{"n_layer": 13, "d_model": 256, "n_head": 2, "n_kv_head": 2, "head_dim": 128, "d_mlp": 704, "vocab_size": 2048, "activation": "geglu", "norm": "rmsnorm", "norm_place": "pre", "norm_eps": 1e-05, "positions": "rope", "rope_base": 10300.0, "rope_fraction": 1.0, "qk_norm": true, "attn_scale": 0.122, "bias": "none", "tie_embeddings": "early", "parallel_block": false, "extras": ["some layers without attention", "local attention windows", "shifted keys", "gated attention", "exclusive self-attention", "value embeddings", "hashed n-gram embeddings", "a smear gate", "learned residual scales", "skips across layers", "weighted sums over earlier layers", "capped logits"], "init": "normal", "init_std_qkv": 0.0242, "init_std_o": 0.00474, "init_std_up": 0.0242, "init_std_down": 0.00286, "optimizer": "muon_variant", "lr": 0.0112, "beta1": 0.95, "weight_decay": 0.011, "lr_head": 0.0128, "warmup_steps": 27, "schedule": "wsd", "decay_fraction": 0.706, "decay_shape": "linear", "final_lr_fraction": 0.0, "batch_tokens": 32768, "seq_len": 1024, "doc_mask": true, "train_tokens": 418000000, "steps": 12757, "dataset": "wikipedia_en"}
Each number is 50 + 12 x the weight over its row's rms, rounded and kept within 0 to 99. Layers, rows and columns count from 0. The size before them is the row's rms in percent of the matrix's.

# layer 5 MLP gate, 704x256, rms 0.187, rows 365-473, columns 192-255
100:39 40 75 50 65 57 45 53 58 41 60 37 65 51 59 70 42 46 15 43 57 68 40 22 56 69 55 39 35 37 52 49 69 56 45 53 40 35 42 58 35 54 51 31 62 51 59 43 56 77 45 51 66 60 49 70 40 62 47 48 48 46 66 23
110:68 58 59 52 29 79 73 69 37 27 55 40 60 40 29 50 45 62 33 53 39 47 48 74 76 52 59 41 58 39 47 42 54 56 45 61 60 49 52 61 74 61 63 47 73 46 42 57 52 66 53 51 61 36 78 54 41 49 39 50 24 31 40 43
090:43 35 43 43 28 54 57 62 66 50 44 51 37 21 30 62 63 53 29 48 49 50 60 47 38 37 35 57 22 73 51 43 44 42 22 61 44 50 39 41 63 35 52 68 56 24 47 53 61 55 39 41 58 45 64 56 28 47 49 37 46 46 40 65
115:55 54 58 47 56 59 72 52 57 64 54 39 32 50 37 56 39 45 51 50 38 21 62 50 46 46 46 38 33 74 38 32 51 49 47 54 29 41 51 53 41 48 42 59 36 63 54 63 53 62 58 41 50 41 58 53 42 24 45 51 36 30 42 40
091:58 38 49 56 51 25 52 56 57 33 26 40 73 54 62 54 55 47 51 51 57 38 48 43 52 34 56 83 51 51 52 50 53 43 47 44 33 59 42 50 74 56 27 67 71 60 35 48 45 40 46 26 49 27 28 49 33 65 57 56 49 50 49 52
106:71 72 60 45 63 72 43 68 67 28 60 45 53 32 51 52 30 62 39 52 59 29 62 48 39 46 47 74 39 57 45 38 36 52 65 48 41 26 46 52 55 48 60 61 38 67 59 56 57 39 44 62 50 48 38 72 49 56 56 82 43 35 50 57
106:43 66 30 37 49 41 38 56 35 71 42 19 41 37 46 54 51 50 52 15 46 50 24 70 60 29 61 40 67 51 28 31 63 51 46 59 37 38 49 55 51 45 53 36 43 61 57 35 73 48 47 47 64 35 29 24 50 47 59 50 39 53 56 39
095:58 38 47 39 32 49 48 52 70 51 47 45 50 54 37 26 56 48 49 41 63 45 62 59 49 47 62 68 34 48 72 50 44 51 69 28 62 38 63 47 47 33 35 44 48 36 32 30 40 54 33 56 69 53 38 41 60 55 73 71 38 66 42 69
111:43 52 45 44 59 53 64 58 56 41 82 42 51 68 57 36 61 46 28 16 67 48 71 63 51 70 53 32 45 56 52 42 45 54 39 40 55 64 67 60 70 52 38 48 56 84 53 55 58 52 53 57 47 64 36 66 61 33 47 51 48 43 53 45
098:65 53 46 54 47 56 54 67 36 26 42 59 66 45 38 49 54 52 59 67 43 60 47 31 50 55 41 42 42 55 51 63 52 65 33 40 54 48 53 34 46 41 47 57 56 47 78 49 29 53 58 43 18 52 50 61 34 33 41 43 26 57 84 69
096:57 25 61 36 63 57 53 66 47 69 53 42 50 54 59 59 50 57 53 55 50 74 44 41 39 59 54 58 44 47 41 42 42 46 17 59 27 42 58 46 36 37 29 38 46 39 51 46 68 48 36 61 47 63 57 49 48 53 33 58 58 58 59 45
095:46 54 38 47 54 53 58 46 53 47 54 58 10 64 52 69 42 32 53 42 75 60 56 49 71 50 44 43 33 34 46 44 55 46 47 57 25 68 78 41 41 46 37 45 47 67 27 45 40 35 50 65 59 58 49 69 57 51 56 60 41 47 60 25
099:40 47 55 39 43 54 62 55 57 24 35 47 57 62 59 65 38 53 42 57 45 58 62 50 44 61 53 36 27 54 69 43 70 57 45 50 39 51 25 54 43 61 36 59 51 68 64 63 51 36 55 34 64 44 32 57 46 31 54 54 57 85 28 46
096:67 69 54 50 38 55 53 49 36 32 57 41 37 71 41 22 84 54 63 64 53 45 40 52 28 58 59 42 55 20 52 38 38 47 42 43 46 57 54 56 50 56 53 54 31 38 47 23 73 39 48 40 31 51 59 49 52 52 42 51 29 55 37 56
100:67 47 37 56 80 61 33 43 48 42 56 37 53 31 35 54 33 54 48 37 63 54 90 42 64 58 44 58 41 40 57 37 58 69 74 37 44 26 61 50 40 33 62 40 56 28 69 60 71 51 46 51 56 40 33 61 39 51 42 48 37 59 46 42
102:60 22 20 39 58 28 49 54 43 61 44 58 44 61 44 26 65 41 60 63 43 49 54 46 55 51 58 73 61 48 47 53 59 42 54 48 60 49 46 36 43 49 37 60 40 46 52 64 52 38 41 43 38 51 39 47 59 51 43 58 61 40 41 54
101:39 33 42 55 46 30 61 64 55 69 55 40 36 56 62 22 52 61 66 56 40 40 52 48 58 61 56 62 41 70 26 54 60 66 42 46 60 61 35 36 61 37 71 41 63 54 56 43 33 34 40 71 55 49 36 49 47 48 32 48 73 60 43 46
112:55 59 56 60 59 42 47 43 48 46 36 65 50 39 28 45 67 56 40 41 46 50 52 54 52 76 58 62 65 45 41 45 54 40 58 70 37 71 44 55 46 55 46 38 61 29 68 53 65 45 32 47 36 55 40 41 65 29 54 54 46 31 48 42
094:63 46 46 45 52 36 28 53 54 61 45 46 50 53 27 57 56 39 36 50 44 37 38 41 52 41 52 43 62 59 28 67 33 49 53 55 30 57 52 48 29 45 49 62 79 23 60 52 65 65 33 48 46 40 46 31 50 48 47 51 64 62 32 73
119:45 43 80 73 48 52 71 58 28 54 43 46 49 34 57 45 65 40 67 62 53 37 70 49 61 56 31 52 48 32 37 50 50 31 68 59 64 22 56 33 29 44 56 56 47 52 51 46 46 65 38 61 82 55 51 75 47 36 59 55 55 49 42 50
102:53 43 57 51 78 62 49 51 32 49 55 42 59 32 52 31 49 47 46 36 39 72 58 60 51 59 66 40 46 33 57 35 42 61 44 26 40 56 66 71 63 41 62 46 59 63 63 31 73 60 56 53 59 47 42 55 53 38 44 24 53 64 47 59
098:55 51 60 61 47 40 49 65 45 38 58 56 46 57 46 71 73 52 23 51 50 62 68 58 57 60 68 64 42 64 63 51 28 49 36 26 49 46 57 57 31 41 10 38 34 68 49 59 08 56 70 38 72 44 51 70 76 55 43 35 47 52 45 57
084:48 55 35 46 50 56 36 31 60 65 38 52 44 43 70 33 29 20 43 47 45 47 64 55 53 68 47 38 68 46 36 74 32 50 75 49 36 42 57 51 72 43 54 55 53 59 53 36 51 41 46 57 44 74 58 47 35 39 75 43 49 79 73 49
099:64 28 73 68 39 57 65 37 58 72 50 22 51 43 80 51 57 64 54 40 38 30 43 61 57 54 42 51 45 45 43 52 49 27 38 50 52 36 33 44 36 17 63 53 60 45 50 57 45 48 53 50 48 53 48 62 58 46 62 69 57 54 65 49
100:54 37 52 25 55 51 53 44 38 33 41 43 49 40 45 51 49 44 44 52 49 19 67 33 50 60 83 51 43 52 54 60 71 46 49 71 46 51 88 49 46 44 65 55 47 52 32 57 51 60 80 38 46 52 58 45 18 48 58 44 45 26 85 57
096:52 33 46 47 57 48 56 72 58 62 43 52 62 50 40 72 49 51 43 48 42 53 46 55 64 49 56 47 79 64 36 56 23 68 51 24 53 45 43 43 41 19 46 38 25 43 49 53 57 53 47 42 68 64 20 60 34 49 41 34 45 54 62 42
097:61 63 66 53 58 40 46 31 60 58 51 38 51 50 39 53 46 76 42 53 50 55 42 37 55 69 61 48 17 42 38 66 41 46 49 43 58 52 65 46 68 39 77 54 55 46 57 41 38 41 50 55 39 60 33 60 55 44 55 64 60 46 54 45
099:33 48 46 54 41 53 52 68 56 57 63 40 51 53 58 43 58 58 24 46 52 67 47 61 63 57 39 49 30 52 62 48 44 37 45 38 42 51 49 63 25 54 34 33 56 37 59 55 36 57 69 48 45 43 41 50 55 75 39 36 45 57 32 56
155:58 52 58 37 42 36 42 35 47 39 42 45 39 63 44 27 63 72 39 56 36 68 54 59 28 48 39 56 48 62 58 48 63 39 54 38 62 60 40 31 40 31 62 69 41 41 64 47 68 54 54 39 68 65 46 52 47 59 55 47 56 50 47 48
096:39 47 62 46 51 54 55 61 56 58 61 58 37 43 50 38 35 70 34 45 51 66 53 56 55 62 44 38 29 41 48 31 37 51 48 41 43 38 43 73 59 56 51 52 67 40 51 57 52 42 76 47 40 56 39 42 72 51 53 53 48 34 39 38
102:43 52 50 69 71 56 33 21 77 28 73 52 58 60 60 44 49 77 41 60 42 47 56 59 61 45 53 54 48 58 59 26 30 49 36 45 38 51 52 42 42 42 47 60 49 32 15 60 17 41 42 55 49 31 50 47 47 66 70 39 74 52 53 59
088:42 46 39 50 31 45 38 48 58 59 56 36 53 57 47 45 52 34 51 58 50 52 71 67 46 34 69 58 59 45 54 43 47 54 52 49 49 36 40 72 61 28 49 58 45 46 60 35 41 61 56 42 34 51 43 57 66 38 69 54 41 59 30 58
096:71 42 44 52 47 57 22 68 60 48 64 62 31 51 76 47 45 54 29 36 46 63 37 26 59 38 49 41 56 44 72 62 46 63 48 52 45 63 50 61 45 49 48 47 43 38 52 53 60 42 50 66 58 42 36 52 56 57 53 57 60 47 52 25
089:42 22 56 39 58 31 37 41 61 65 50 48 40 44 43 64 45 55 62 56 58 46 52 32 56 38 59 61 38 21 53 79 42 50 64 25 56 59 41 49 49 57 76 46 49 49 63 45 49 54 32 63 64 45 59 63 52 43 51 51 63 32 60 50
102:40 37 44 61 47 31 51 45 73 26 51 47 60 48 48 64 48 67 49 47 60 43 25 51 46 39 56 56 59 49 57 61 34 70 58 60 50 60 49 33 70 43 37 43 46 32 54 42 38 59 47 47 39 57 48 69 54 41 44 42 58 65 54 79
105:61 51 58 60 66 45 37 77 45 39 56 57 49 39 67 33 44 55 53 55 21 54 54 33 38 43 52 48 60 38 50 38 56 48 46 42 38 67 48 59 57 66 48 62 39 30 60 43 76 37 17 48 63 34 41 41 51 29 44 33 49 55 63 64
099:43 30 43 53 38 39 52 48 59 37 47 61 61 26 54 28 45 48 50 50 53 74 45 65 55 44 38 49 57 69 37 34 42 50 28 39 47 40 46 39 48 55 65 48 53 53 63 76 57 52 62 29 64 41 53 51 70 49 66 67 65 46 53 57
097:30 34 39 56 52 65 60 36 63 42 45 34 39 63 67 52 43 35 45 59 46 51 36 86 45 48 66 78 52 30 14 48 50 48 55 66 63 40 54 45 55 35 45 72 63 59 44 74 46 32 39 21 38 64 65 43 32 76 42 35 43 34 54 69
104:48 58 56 69 38 36 63 61 50 51 57 52 61 34 61 66 35 68 56 40 62 46 54 43 38 57 49 39 52 64 53 58 46 34 58 46 62 51 44 50 74 59 64 67 58 57 59 36 50 58 43 32 42 54 40 45 49 45 61 53 69 49 52 68
095:38 45 47 57 69 49 68 45 49 32 59 67 46 59 66 52 32 56 62 49 31 50 51 40 37 70 46 44 38 38 63 49 59 56 39 68 42 67 50 46 58 54 50 47 56 51 56 72 73 48 42 59 46 52 67 62 50 44 63 52 50 32 56 64
097:66 40 40 46 43 58 57 40 37 53 32 37 77 56 68 61 49 65 44 59 51 34 48 57 51 57 55 25 38 60 52 42 33 49 43 28 62 52 53 51 59 31 49 35 44 57 54 48 42 47 58 50 36 53 43 51 33 34 61 49 64 39 69 56
087:81 60 55 40 58 71 44 25 46 56 45 63 72 49 51 36 48 55 71 46 47 56 72 55 38 70 15 32 37 47 37 45 54 65 55 53 43 44 44 35 60 53 58 64 44 44 52 63 55 31 35 40 48 53 48 39 64 55 68 31 54 48 58 62
106:47 42 50 26 37 60 48 55 55 34 60 43 46 53 35 45 41 47 52 38 56 45 29 63 59 50 42 69 48 41 47 62 44 58 40 48 20 31 68 33 55 61 30 47 49 47 52 48 50 52 51 24 54 40 62 38 46 39 50 53 35 49 48 16
103:31 65 48 40 37 43 36 54 49 53 39 43 37 68 66 40 69 47 60 49 73 62 37 47 49 64 57 54 39 49 49 56 13 67 31 61 46 56 51 54 58 43 41 63 36 70 57 48 49 38 51 57 39 57 59 60 36 54 56 57 76 54 62 58
102:40 44 70 35 58 47 46 54 45 67 52 45 56 55 56 62 66 64 52 55 75 30 21 41 58 52 48 43 36 35 51 59 42 55 45 79 46 69 50 41 39 50 45 52 48 41 50 44 18 45 45 34 51 49 48 55 41 56 34 50 54 40 55 46
097:61 46 24 49 66 48 46 40 36 58 60 45 67 62 49 23 60 45 48 67 49 46 52 56 56 45 40 43 41 44 34 43 62 51 42 51 46 48 45 45 47 44 53 47 18 50 47 26 45 55 49 39 32 55 49 36 42 43 39 73 68 55 35 42
101:49 50 54 61 45 60 63 56 58 46 33 26 55 71 39 40 61 90 51 29 48 67 70 64 64 55 75 51 58 39 37 46 41 19 44 49 84 42 61 65 53 61 62 46 39 22 36 35 45 50 46 59 34 41 57 36 35 46 41 41 33 49 55 53
092:41 69 45 46 62 42 41 45 41 50 57 41 53 48 55 41 45 58 38 33 52 40 47 42 61 41 56 43 56 22 41 71 47 40 59 63 56 46 43 68 52 36 58 60 45 74 47 60 57 57 44 79 54 61 54 40 58 51 48 71 59 71 50 47
100:51 37 53 60 59 58 41 47 22 60 55 29 45 41 29 46 51 73 52 52 48 75 53 41 44 58 34 45 54 40 59 53 32 54 69 26 59 44 51 49 50 33 58 12 48 49 60 36 34 46 66 49 49 53 47 50 20 44 30 56 34 47 70 51
102:59 34 74 70 50 36 30 50 53 60 35 52 52 69 63 43 37 50 36 39 47 60 54 62 28 68 47 61 35 60 53 54 58 43 51 43 64 60 43 40 49 29 70 55 35 39 59 40 48 56 76 54 23 45 36 60 42 65 58 69 46 38 48 61
096:55 68 54 54 51 32 61 65 33 35 48 42 30 69 56 29 53 41 54 44 56 30 45 41 51 59 45 53 40 43 36 55 34 55 45 57 61 63 45 46 65 55 43 66 39 47 31 59 63 42 53 48 54 58 52 44 58 41 50 53 56 51 55 20
093:60 83 56 67 58 73 74 51 80 52 61 35 41 49 41 37 56 71 34 56 50 42 32 44 39 57 43 41 23 68 38 30 36 57 46 65 47 34 55 57 66 60 57 30 38 72 46 66 65 70 60 59 41 62 45 53 50 50 50 60 48 48 42 48
096:50 45 42 54 80 41 61 35 42 50 38 35 62 28 50 50 39 35 52 65 34 32 56 33 58 32 74 42 32 55 70 60 37 60 49 56 70 61 49 51 49 45 29 78 49 54 65 43 31 57 39 67 33 45 47 61 58 44 65 42 57 64 62 33
103:51 53 55 61 76 61 48 35 75 40 67 41 65 63 62 50 27 64 45 57 45 51 44 53 60 66 59 65 60 36 54 66 52 60 53 40 56 72 49 68 33 53 32 53 38 46 52 49 50 37 36 40 63 55 31 64 33 69 47 29 53 42 50 69
100:50 25 30 38 39 31 58 63 45 52 52 71 58 46 50 68 37 68 46 32 40 43 59 58 46 69 72 54 64 57 43 51 50 47 66 64 45 59 52 44 60 35 50 47 49 71 57 79 49 29 43 34 53 53 47 60 59 53 39 61 53 78 67 41
103:53 30 81 30 54 20 64 59 58 33 49 35 56 56 42 40 56 72 39 48 58 52 64 66 22 60 36 35 43 48 67 46 49 30 75 64 58 33 66 34 56 59 59 51 63 51 41 48 60 52 46 37 44 52 50 40 37 45 34 54 48 64 20 44
090:42 49 42 56 60 53 28 40 36 53 50 56 57 38 49 55 49 60 46 52 33 59 67 44 51 28 62 20 50 59 67 41 54 60 58 34 50 29 68 40 47 55 20 61 42 50 53 39 45 32 41 48 67 44 40 55 64 67 52 31 45 26 51 38
106:44 50 57 62 75 54 56 60 33 50 43 51 45 47 44 31 37 65 37 56 33 48 56 44 42 53 44 61 56 50 58 39 64 59 46 66 27 46 39 41 49 67 39 48 65 46 38 26 38 38 64 48 51 41 61 73 48 48 55 59 44 49 28 50
107:42 58 56 55 36 41 68 43 56 52 57 46 32 37 50 06 51 65 37 60 40 51 43 60 50 44 52 57 35 56 55 50 60 72 39 71 37 30 52 43 38 34 42 33 71 41 62 39 53 61 50 36 51 46 41 61 60 48 60 40 59 26 49 59
092:48 50 47 50 64 60 57 35 46 51 49 27 61 72 57 61 54 36 42 58 62 21 49 77 49 60 36 58 53 43 68 58 47 35 60 44 53 25 41 46 45 54 60 50 71 37 49 05 70 45 49 64 61 59 46 62 49 37 44 23 58 41 46 58
100:63 52 28 44 55 54 65 63 49 49 65 60 56 63 53 73 70 59 57 63 46 43 50 32 59 55 47 63 39 54 58 49 54 43 61 43 48 51 45 44 47 55 41 62 48 52 50 56 49 47 41 49 51 70 67 53 55 43 35 55 46 31 28 56
085:60 46 51 57 68 46 59 48 62 45 59 39 53 41 36 60 46 55 54 78 53 47 66 71 47 53 65 37 25 31 56 50 47 41 45 64 67 40 53 47 42 51 66 20 36 59 45 54 43 63 63 59 52 58 45 45 27 70 38 70 49 43 40 44
097:48 63 47 47 59 74 53 60 76 66 68 39 42 45 75 65 46 62 44 46 54 52 37 52 60 60 43 50 55 71 69 59 54 51 47 70 47 61 62 31 46 32 58 46 36 37 62 66 63 39 42 40 28 35 48 41 40 61 39 69 60 55 48 53
101:43 41 46 49 33 61 68 34 31 71 55 57 68 55 61 49 53 61 51 63 60 45 55 43 50 44 42 51 52 33 58 48 41 54 43 75 48 27 31 43 60 48 50 58 53 67 65 53 39 45 58 59 69 48 49 79 37 38 73 50 55 45 43 60
106:55 60 34 66 61 47 48 46 68 62 35 58 53 50 51 46 43 50 42 57 71 46 60 41 41 41 44 33 43 31 33 57 57 52 62 42 70 56 47 79 19 62 59 45 41 61 68 42 46 55 44 56 51 50 60 36 59 72 30 38 50 20 49 47
103:40 57 45 62 50 75 45 58 50 65 31 52 37 44 65 45 62 43 61 55 38 53 39 55 56 44 44 36 62 51 55 63 55 51 29 54 63 52 39 60 55 30 58 31 53 58 66 48 56 69 76 44 22 44 62 47 59 33 54 65 58 49 58 50
105:43 38 66 39 69 62 64 49 53 61 62 36 30 42 59 54 35 66 26 64 51 37 54 45 71 56 48 47 63 64 60 41 48 47 39 60 71 09 41 39 62 41 63 31 31 31 44 34 57 72 62 45 42 61 44 74 26 66 49 55 54 51 37 52
103:79 62 56 48 47 46 65 43 67 35 46 58 26 53 57 66 59 55 45 39 58 59 60 35 59 67 46 51 73 58 42 69 28 69 47 33 55 40 74 39 49 42 40 43 59 41 71 41 34 37 44 48 60 58 68 58 77 45 50 57 57 48 57 56
095:47 42 67 54 60 30 67 50 37 53 63 53 60 67 27 64 48 45 46 64 33 54 40 33 42 45 47 40 46 63 41 55 51 60 53 70 42 53 42 31 59 37 75 57 64 51 57 62 62 19 46 71 18 55 56 47 82 33 46 54 15 51 35 45
103:36 52 65 63 44 55 35 58 66 52 69 28 49 54 53 57 59 50 41 46 52 54 50 46 56 50 33 35 46 50 52 43 48 71 66 65 50 42 60 53 54 52 36 61 47 55 77 61 47 49 49 47 77 48 74 51 48 59 45 66 69 49 48 61
106:62 56 42 47 32 64 72 63 45 76 33 33 55 57 55 30 72 45 49 45 53 50 73 57 46 54 53 33 64 30 66 42 63 46 63 50 66 47 42 54 51 15 59 53 49 46 64 60 27 45 50 41 45 48 39 57 60 51 47 79 46 56 38 50
099:46 26 56 54 60 46 38 35 61 47 51 36 48 62 52 41 57 41 49 39 65 37 47 60 38 52 51 56 45 53 46 53 67 52 49 67 57 43 51 42 39 34 74 60 36 50 53 18 40 46 57 61 41 36 48 61 48 52 86 40 36 54 49 54
098:36 70 50 49 29 46 43 40 34 70 63 31 74 45 63 58 28 49 34 42 55 64 59 65 44 30 50 57 73 60 51 50 60 40 49 29 55 74 26 44 43 47 38 43 53 51 63 64 28 55 61 66 41 60 43 55 49 47 49 61 48 26 31 27
104:44 72 49 33 52 55 36 44 41 46 41 53 31 57 42 41 48 36 56 31 49 53 51 27 38 50 44 43 47 41 31 54 64 71 35 69 62 48 52 55 49 57 63 59 49 40 49 57 55 34 45 44 65 63 37 49 49 47 55 44 40 56 76 31
103:53 54 49 52 62 59 73 59 33 48 50 57 32 62 62 40 70 44 43 71 52 64 68 62 59 55 37 52 51 36 73 46 54 65 60 41 44 54 26 42 65 33 45 30 44 46 39 73 53 65 39 50 55 58 66 52 64 35 49 50 31 31 23 54
101:39 66 74 26 48 58 61 44 48 55 48 47 48 42 40 47 57 58 47 44 61 51 35 43 45 47 68 38 51 42 51 70 64 62 60 49 48 53 43 43 50 56 58 51 30 26 67 55 79 47 55 47 39 22 50 76 37 37 34 28 47 37 65 34
105:59 45 72 51 56 55 30 60 57 39 31 64 47 44 54 56 62 61 64 62 57 46 50 52 55 56 57 51 66 78 39 69 35 52 52 50 58 60 47 46 41 57 59 29 44 34 55 56 51 72 46 55 61 37 35 56 49 56 68 56 48 51 51 64
099:48 44 54 50 59 62 50 44 69 55 54 43 54 75 59 26 44 65 47 37 28 51 47 76 47 64 78 41 32 16 60 38 53 36 51 60 53 27 50 60 66 22 68 61 37 65 42 57 43 62 55 51 43 41 44 45 71 50 71 45 61 57 75 45
100:50 50 47 52 50 38 50 42 28 39 39 63 39 45 41 46 48 58 61 58 57 56 35 38 41 29 44 33 47 63 64 43 60 53 32 80 35 46 80 55 58 47 51 75 49 63 55 75 58 76 42 44 38 52 32 43 73 26 60 54 55 39 57 66
106:35 58 56 31 50 59 42 51 55 53 38 33 47 63 65 36 52 62 40 31 49 30 53 44 55 40 35 43 51 65 48 43 64 67 51 39 65 46 56 53 55 40 71 38 58 39 53 48 52 41 46 40 34 46 60 47 50 34 46 38 47 41 45 61
111:60 35 57 56 34 25 27 61 67 52 55 44 58 41 71 47 48 64 49 57 65 21 37 49 46 57 55 53 36 49 35 56 33 43 42 39 43 55 52 41 39 63 65 49 52 62 43 67 47 39 52 52 46 67 71 28 46 36 47 57 39 57 54 57
096:50 60 77 52 42 49 45 42 57 58 49 34 40 59 38 51 57 73 55 59 64 62 68 61 35 63 61 70 54 69 56 57 51 55 53 57 54 62 68 71 44 61 59 59 40 51 35 51 70 47 64 47 53 48 25 65 42 56 56 24 31 85 51 51
095:53 39 38 56 45 47 54 38 55 54 50 48 44 24 64 59 37 48 62 42 61 68 57 56 36 51 36 44 69 47 47 40 58 47 56 53 43 61 42 54 52 63 58 32 53 61 42 59 31 67 51 61 46 38 45 40 45 47 48 29 46 25 60 78
099:81 44 54 60 70 61 61 59 51 53 18 37 62 52 62 43 49 30 38 54 56 71 32 42 26 44 51 56 20 69 64 47 64 72 35 41 33 49 57 46 53 53 39 43 60 48 58 48 58 41 24 65 29 39 59 49 32 24 47 49 43 48 68 43
096:54 62 44 54 69 52 50 49 79 60 50 48 56 32 38 63 61 43 68 40 50 26 30 57 53 73 73 52 44 71 48 41 35 51 67 53 43 58 65 83 43 48 50 55 64 44 52 74 54 65 55 58 43 49 28 50 61 54 58 67 54 50 64 43
107:76 57 58 53 49 31 75 42 59 53 68 72 32 29 58 54 36 49 66 53 49 49 57 49 59 55 49 31 75 64 51 55 59 51 65 42 31 59 62 43 36 38 58 21 52 68 65 46 50 50 62 39 39 56 53 54 35 55 46 24 49 47 47 53
102:71 48 39 48 48 38 57 71 45 55 73 47 43 42 33 37 61 62 57 44 53 35 37 47 46 50 56 54 32 64 20 44 48 46 52 63 53 40 26 56 39 71 56 24 52 44 57 38 50 36 40 64 61 46 58 40 45 58 59 32 29 55 44 63
104:62 41 46 34 43 58 39 66 17 47 57 61 46 61 47 39 51 46 45 48 61 37 55 67 23 69 38 37 40 51 64 27 67 58 38 61 39 62 50 60 49 49 46 60 41 29 40 49 64 58 32 49 45 51 38 55 74 39 67 39 41 35 45 47
108:56 54 56 61 39 37 45 39 35 55 34 63 27 50 38 48 57 60 28 70 54 59 42 39 54 55 21 51 48 55 47 32 59 39 39 51 47 45 69 26 41 43 58 41 43 56 53 71 68 42 64 34 38 42 48 54 49 49 70 59 28 54 70 52
099:42 43 53 42 70 31 49 70 40 36 45 39 54 58 66 50 64 46 57 59 52 61 62 43 64 71 36 56 38 30 39 39 39 45 41 39 52 71 38 41 42 36 72 64 65 22 63 62 42 36 64 38 50 48 37 57 30 47 45 47 33 43 38 42
087:69 40 61 64 50 34 50 44 42 48 40 40 45 18 39 39 47 40 60 44 32 58 71 63 43 31 56 51 34 56 44 34 51 59 23 37 64 43 52 52 32 73 53 43 44 33 66 60 60 65 52 53 51 60 59 48 51 25 43 52 40 44 57 50
104:61 39 60 44 50 36 53 65 74 43 73 47 54 43 55 55 61 48 60 25 32 35 45 47 36 41 51 57 38 53 40 41 62 54 56 51 61 42 38 64 38 40 48 46 58 50 59 54 48 73 58 40 32 41 79 55 56 45 41 50 68 69 44 52
105:64 33 29 43 34 35 37 49 45 17 49 40 57 56 54 55 71 63 20 75 36 39 54 64 45 37 59 51 58 50 63 50 28 31 34 69 69 47 58 49 43 82 57 53 49 32 52 52 43 36 70 61 64 69 46 45 68 42 37 57 47 44 48 52
093:31 41 54 43 60 60 45 44 37 60 53 33 52 71 39 57 62 57 51 44 57 51 52 25 47 60 60 54 47 55 45 47 56 49 63 27 42 46 37 57 52 50 70 53 52 58 63 47 38 67 46 45 34 51 55 35 63 36 53 39 47 43 55 42
095:46 46 58 33 51 45 48 38 66 53 45 51 53 65 45 30 24 39 31 57 54 58 50 45 68 44 61 45 54 39 53 42 49 58 49 56 57 63 58 55 31 55 60 47 69 41 58 37 49 41 47 65 53 65 65 65 46 35 51 48 45 31 58 70
094:60 70 49 52 60 50 30 68 44 39 64 33 58 54 54 49 33 55 54 40 67 37 38 45 46 50 58 42 36 62 48 54 39 39 51 20 76 63 48 75 53 72 49 44 43 62 65 46 58 56 55 46 67 53 64 60 54 54 49 49 54 78 56 40
101:38 43 72 55 80 49 66 40 51 59 55 40 48 51 51 43 58 46 40 43 71 49 57 54 33 65 45 40 41 29 65 47 51 54 62 56 47 62 70 52 29 49 36 55 45 57 61 30 44 59 62 78 60 50 58 39 39 43 61 52 51 56 59 56
089:44 44 47 40 54 42 40 33 45 51 50 61 48 48 52 43 51 36 42 48 40 32 67 58 68 32 65 56 39 53 57 89 44 46 57 54 56 33 51 53 52 46 56 44 26 40 13 38 60 33 38 45 67 67 48 40 34 66 48 50 61 42 45 62
104:33 53 48 63 47 48 44 40 71 37 33 53 33 78 25 46 71 49 46 43 51 59 39 58 60 47 43 65 26 74 48 52 45 52 57 41 38 63 42 65 48 43 38 53 74 32 53 40 70 64 55 42 50 43 62 63 54 39 51 44 67 45 41 52
101:51 44 51 48 51 69 61 53 45 51 47 53 48 56 29 34 50 46 43 56 41 71 52 35 42 22 33 48 42 46 60 38 52 53 36 38 55 62 60 49 38 46 22 40 64 69 50 39 45 43 65 69 48 53 18 44 69 65 44 25 53 72 58 58
099:49 68 63 53 45 53 38 68 18 32 68 65 50 71 55 38 44 66 53 48 66 60 57 34 37 61 49 36 56 34 50 45 39 56 50 44 55 57 57 55 40 56 43 58 57 52 62 37 54 51 32 34 44 54 52 52 64 44 54 39 80 47 28 52
095:42 61 65 54 32 27 45 48 56 48 64 66 44 49 56 37 69 57 63 44 28 38 41 56 65 56 40 51 51 39 75 60 37 57 45 48 56 58 55 22 45 63 42 60 38 61 48 54 39 43 57 68 59 31 65 25 37 48 45 43 60 43 52 46
098:53 43 47 36 53 59 80 64 61 58 45 63 51 73 33 36 41 53 47 36 27 49 78 41 40 75 64 67 25 57 62 55 49 38 45 67 57 45 36 64 49 56 39 53 58 69 54 30 61 37 36 30 72 51 62 51 72 70 33 56 51 61 52 14
105:56 36 36 47 33 47 71 47 64 50 59 51 57 59 60 51 50 68 41 43 53 52 31 52 45 52 50 67 52 43 35 31 27 61 41 64 65 20 37 40 83 43 55 60 54 41 39 69 67 31 39 39 36 62 63 54 56 59 18 41 29 57 38 37
092:40 57 64 58 54 46 55 43 54 44 59 45 21 58 43 69 46 60 58 60 66 48 31 44 38 55 64 39 26 51 36 52 57 36 59 45 61 32 53 69 50 69 46 54 61 53 74 41 40 44 47 69 57 79 42 43 38 53 52 70 61 39 52 54
098:47 64 59 49 77 38 56 52 52 57 41 49 53 39 55 34 25 67 43 57 58 50 63 43 51 56 49 63 68 46 64 65 64 38 63 38 50 63 48 54 71 43 69 60 45 52 35 35 41 47 61 67 37 60 58 69 42 64 41 50 61 48 37 65
098:45 78 61 49 33 55 69 50 58 48 55 35 43 46 57 48 54 34 50 32 43 62 32 49 47 43 46 57 51 59 50 48 38 53 45 44 41 62 67 40 53 43 40 58 47 38 42 51 49 61 52 42 34 44 55 73 52 53 29 25 68 70 75 38
102:78 31 54 57 52 57 55 33 46 61 60 60 42 40 44 51 53 32 34 64 30 69 41 44 59 59 48 35 57 59 84 36 58 65 65 54 60 56 35 52 52 27 67 72 50 61 35 28 43 56 52 35 76 56 52 49 47 52 54 48 39 69 61 52
093:46 45 49 54 51 50 38 64 60 65 49 39 46 37 51 51 44 55 46 36 62 44 61 58 51 44 45 31 39 61 58 34 40 54 39 51 43 58 56 45 54 61 40 50 58 58 47 43 39 60 50 44 51 56 53 63 52 80 34 72 42 60 46 85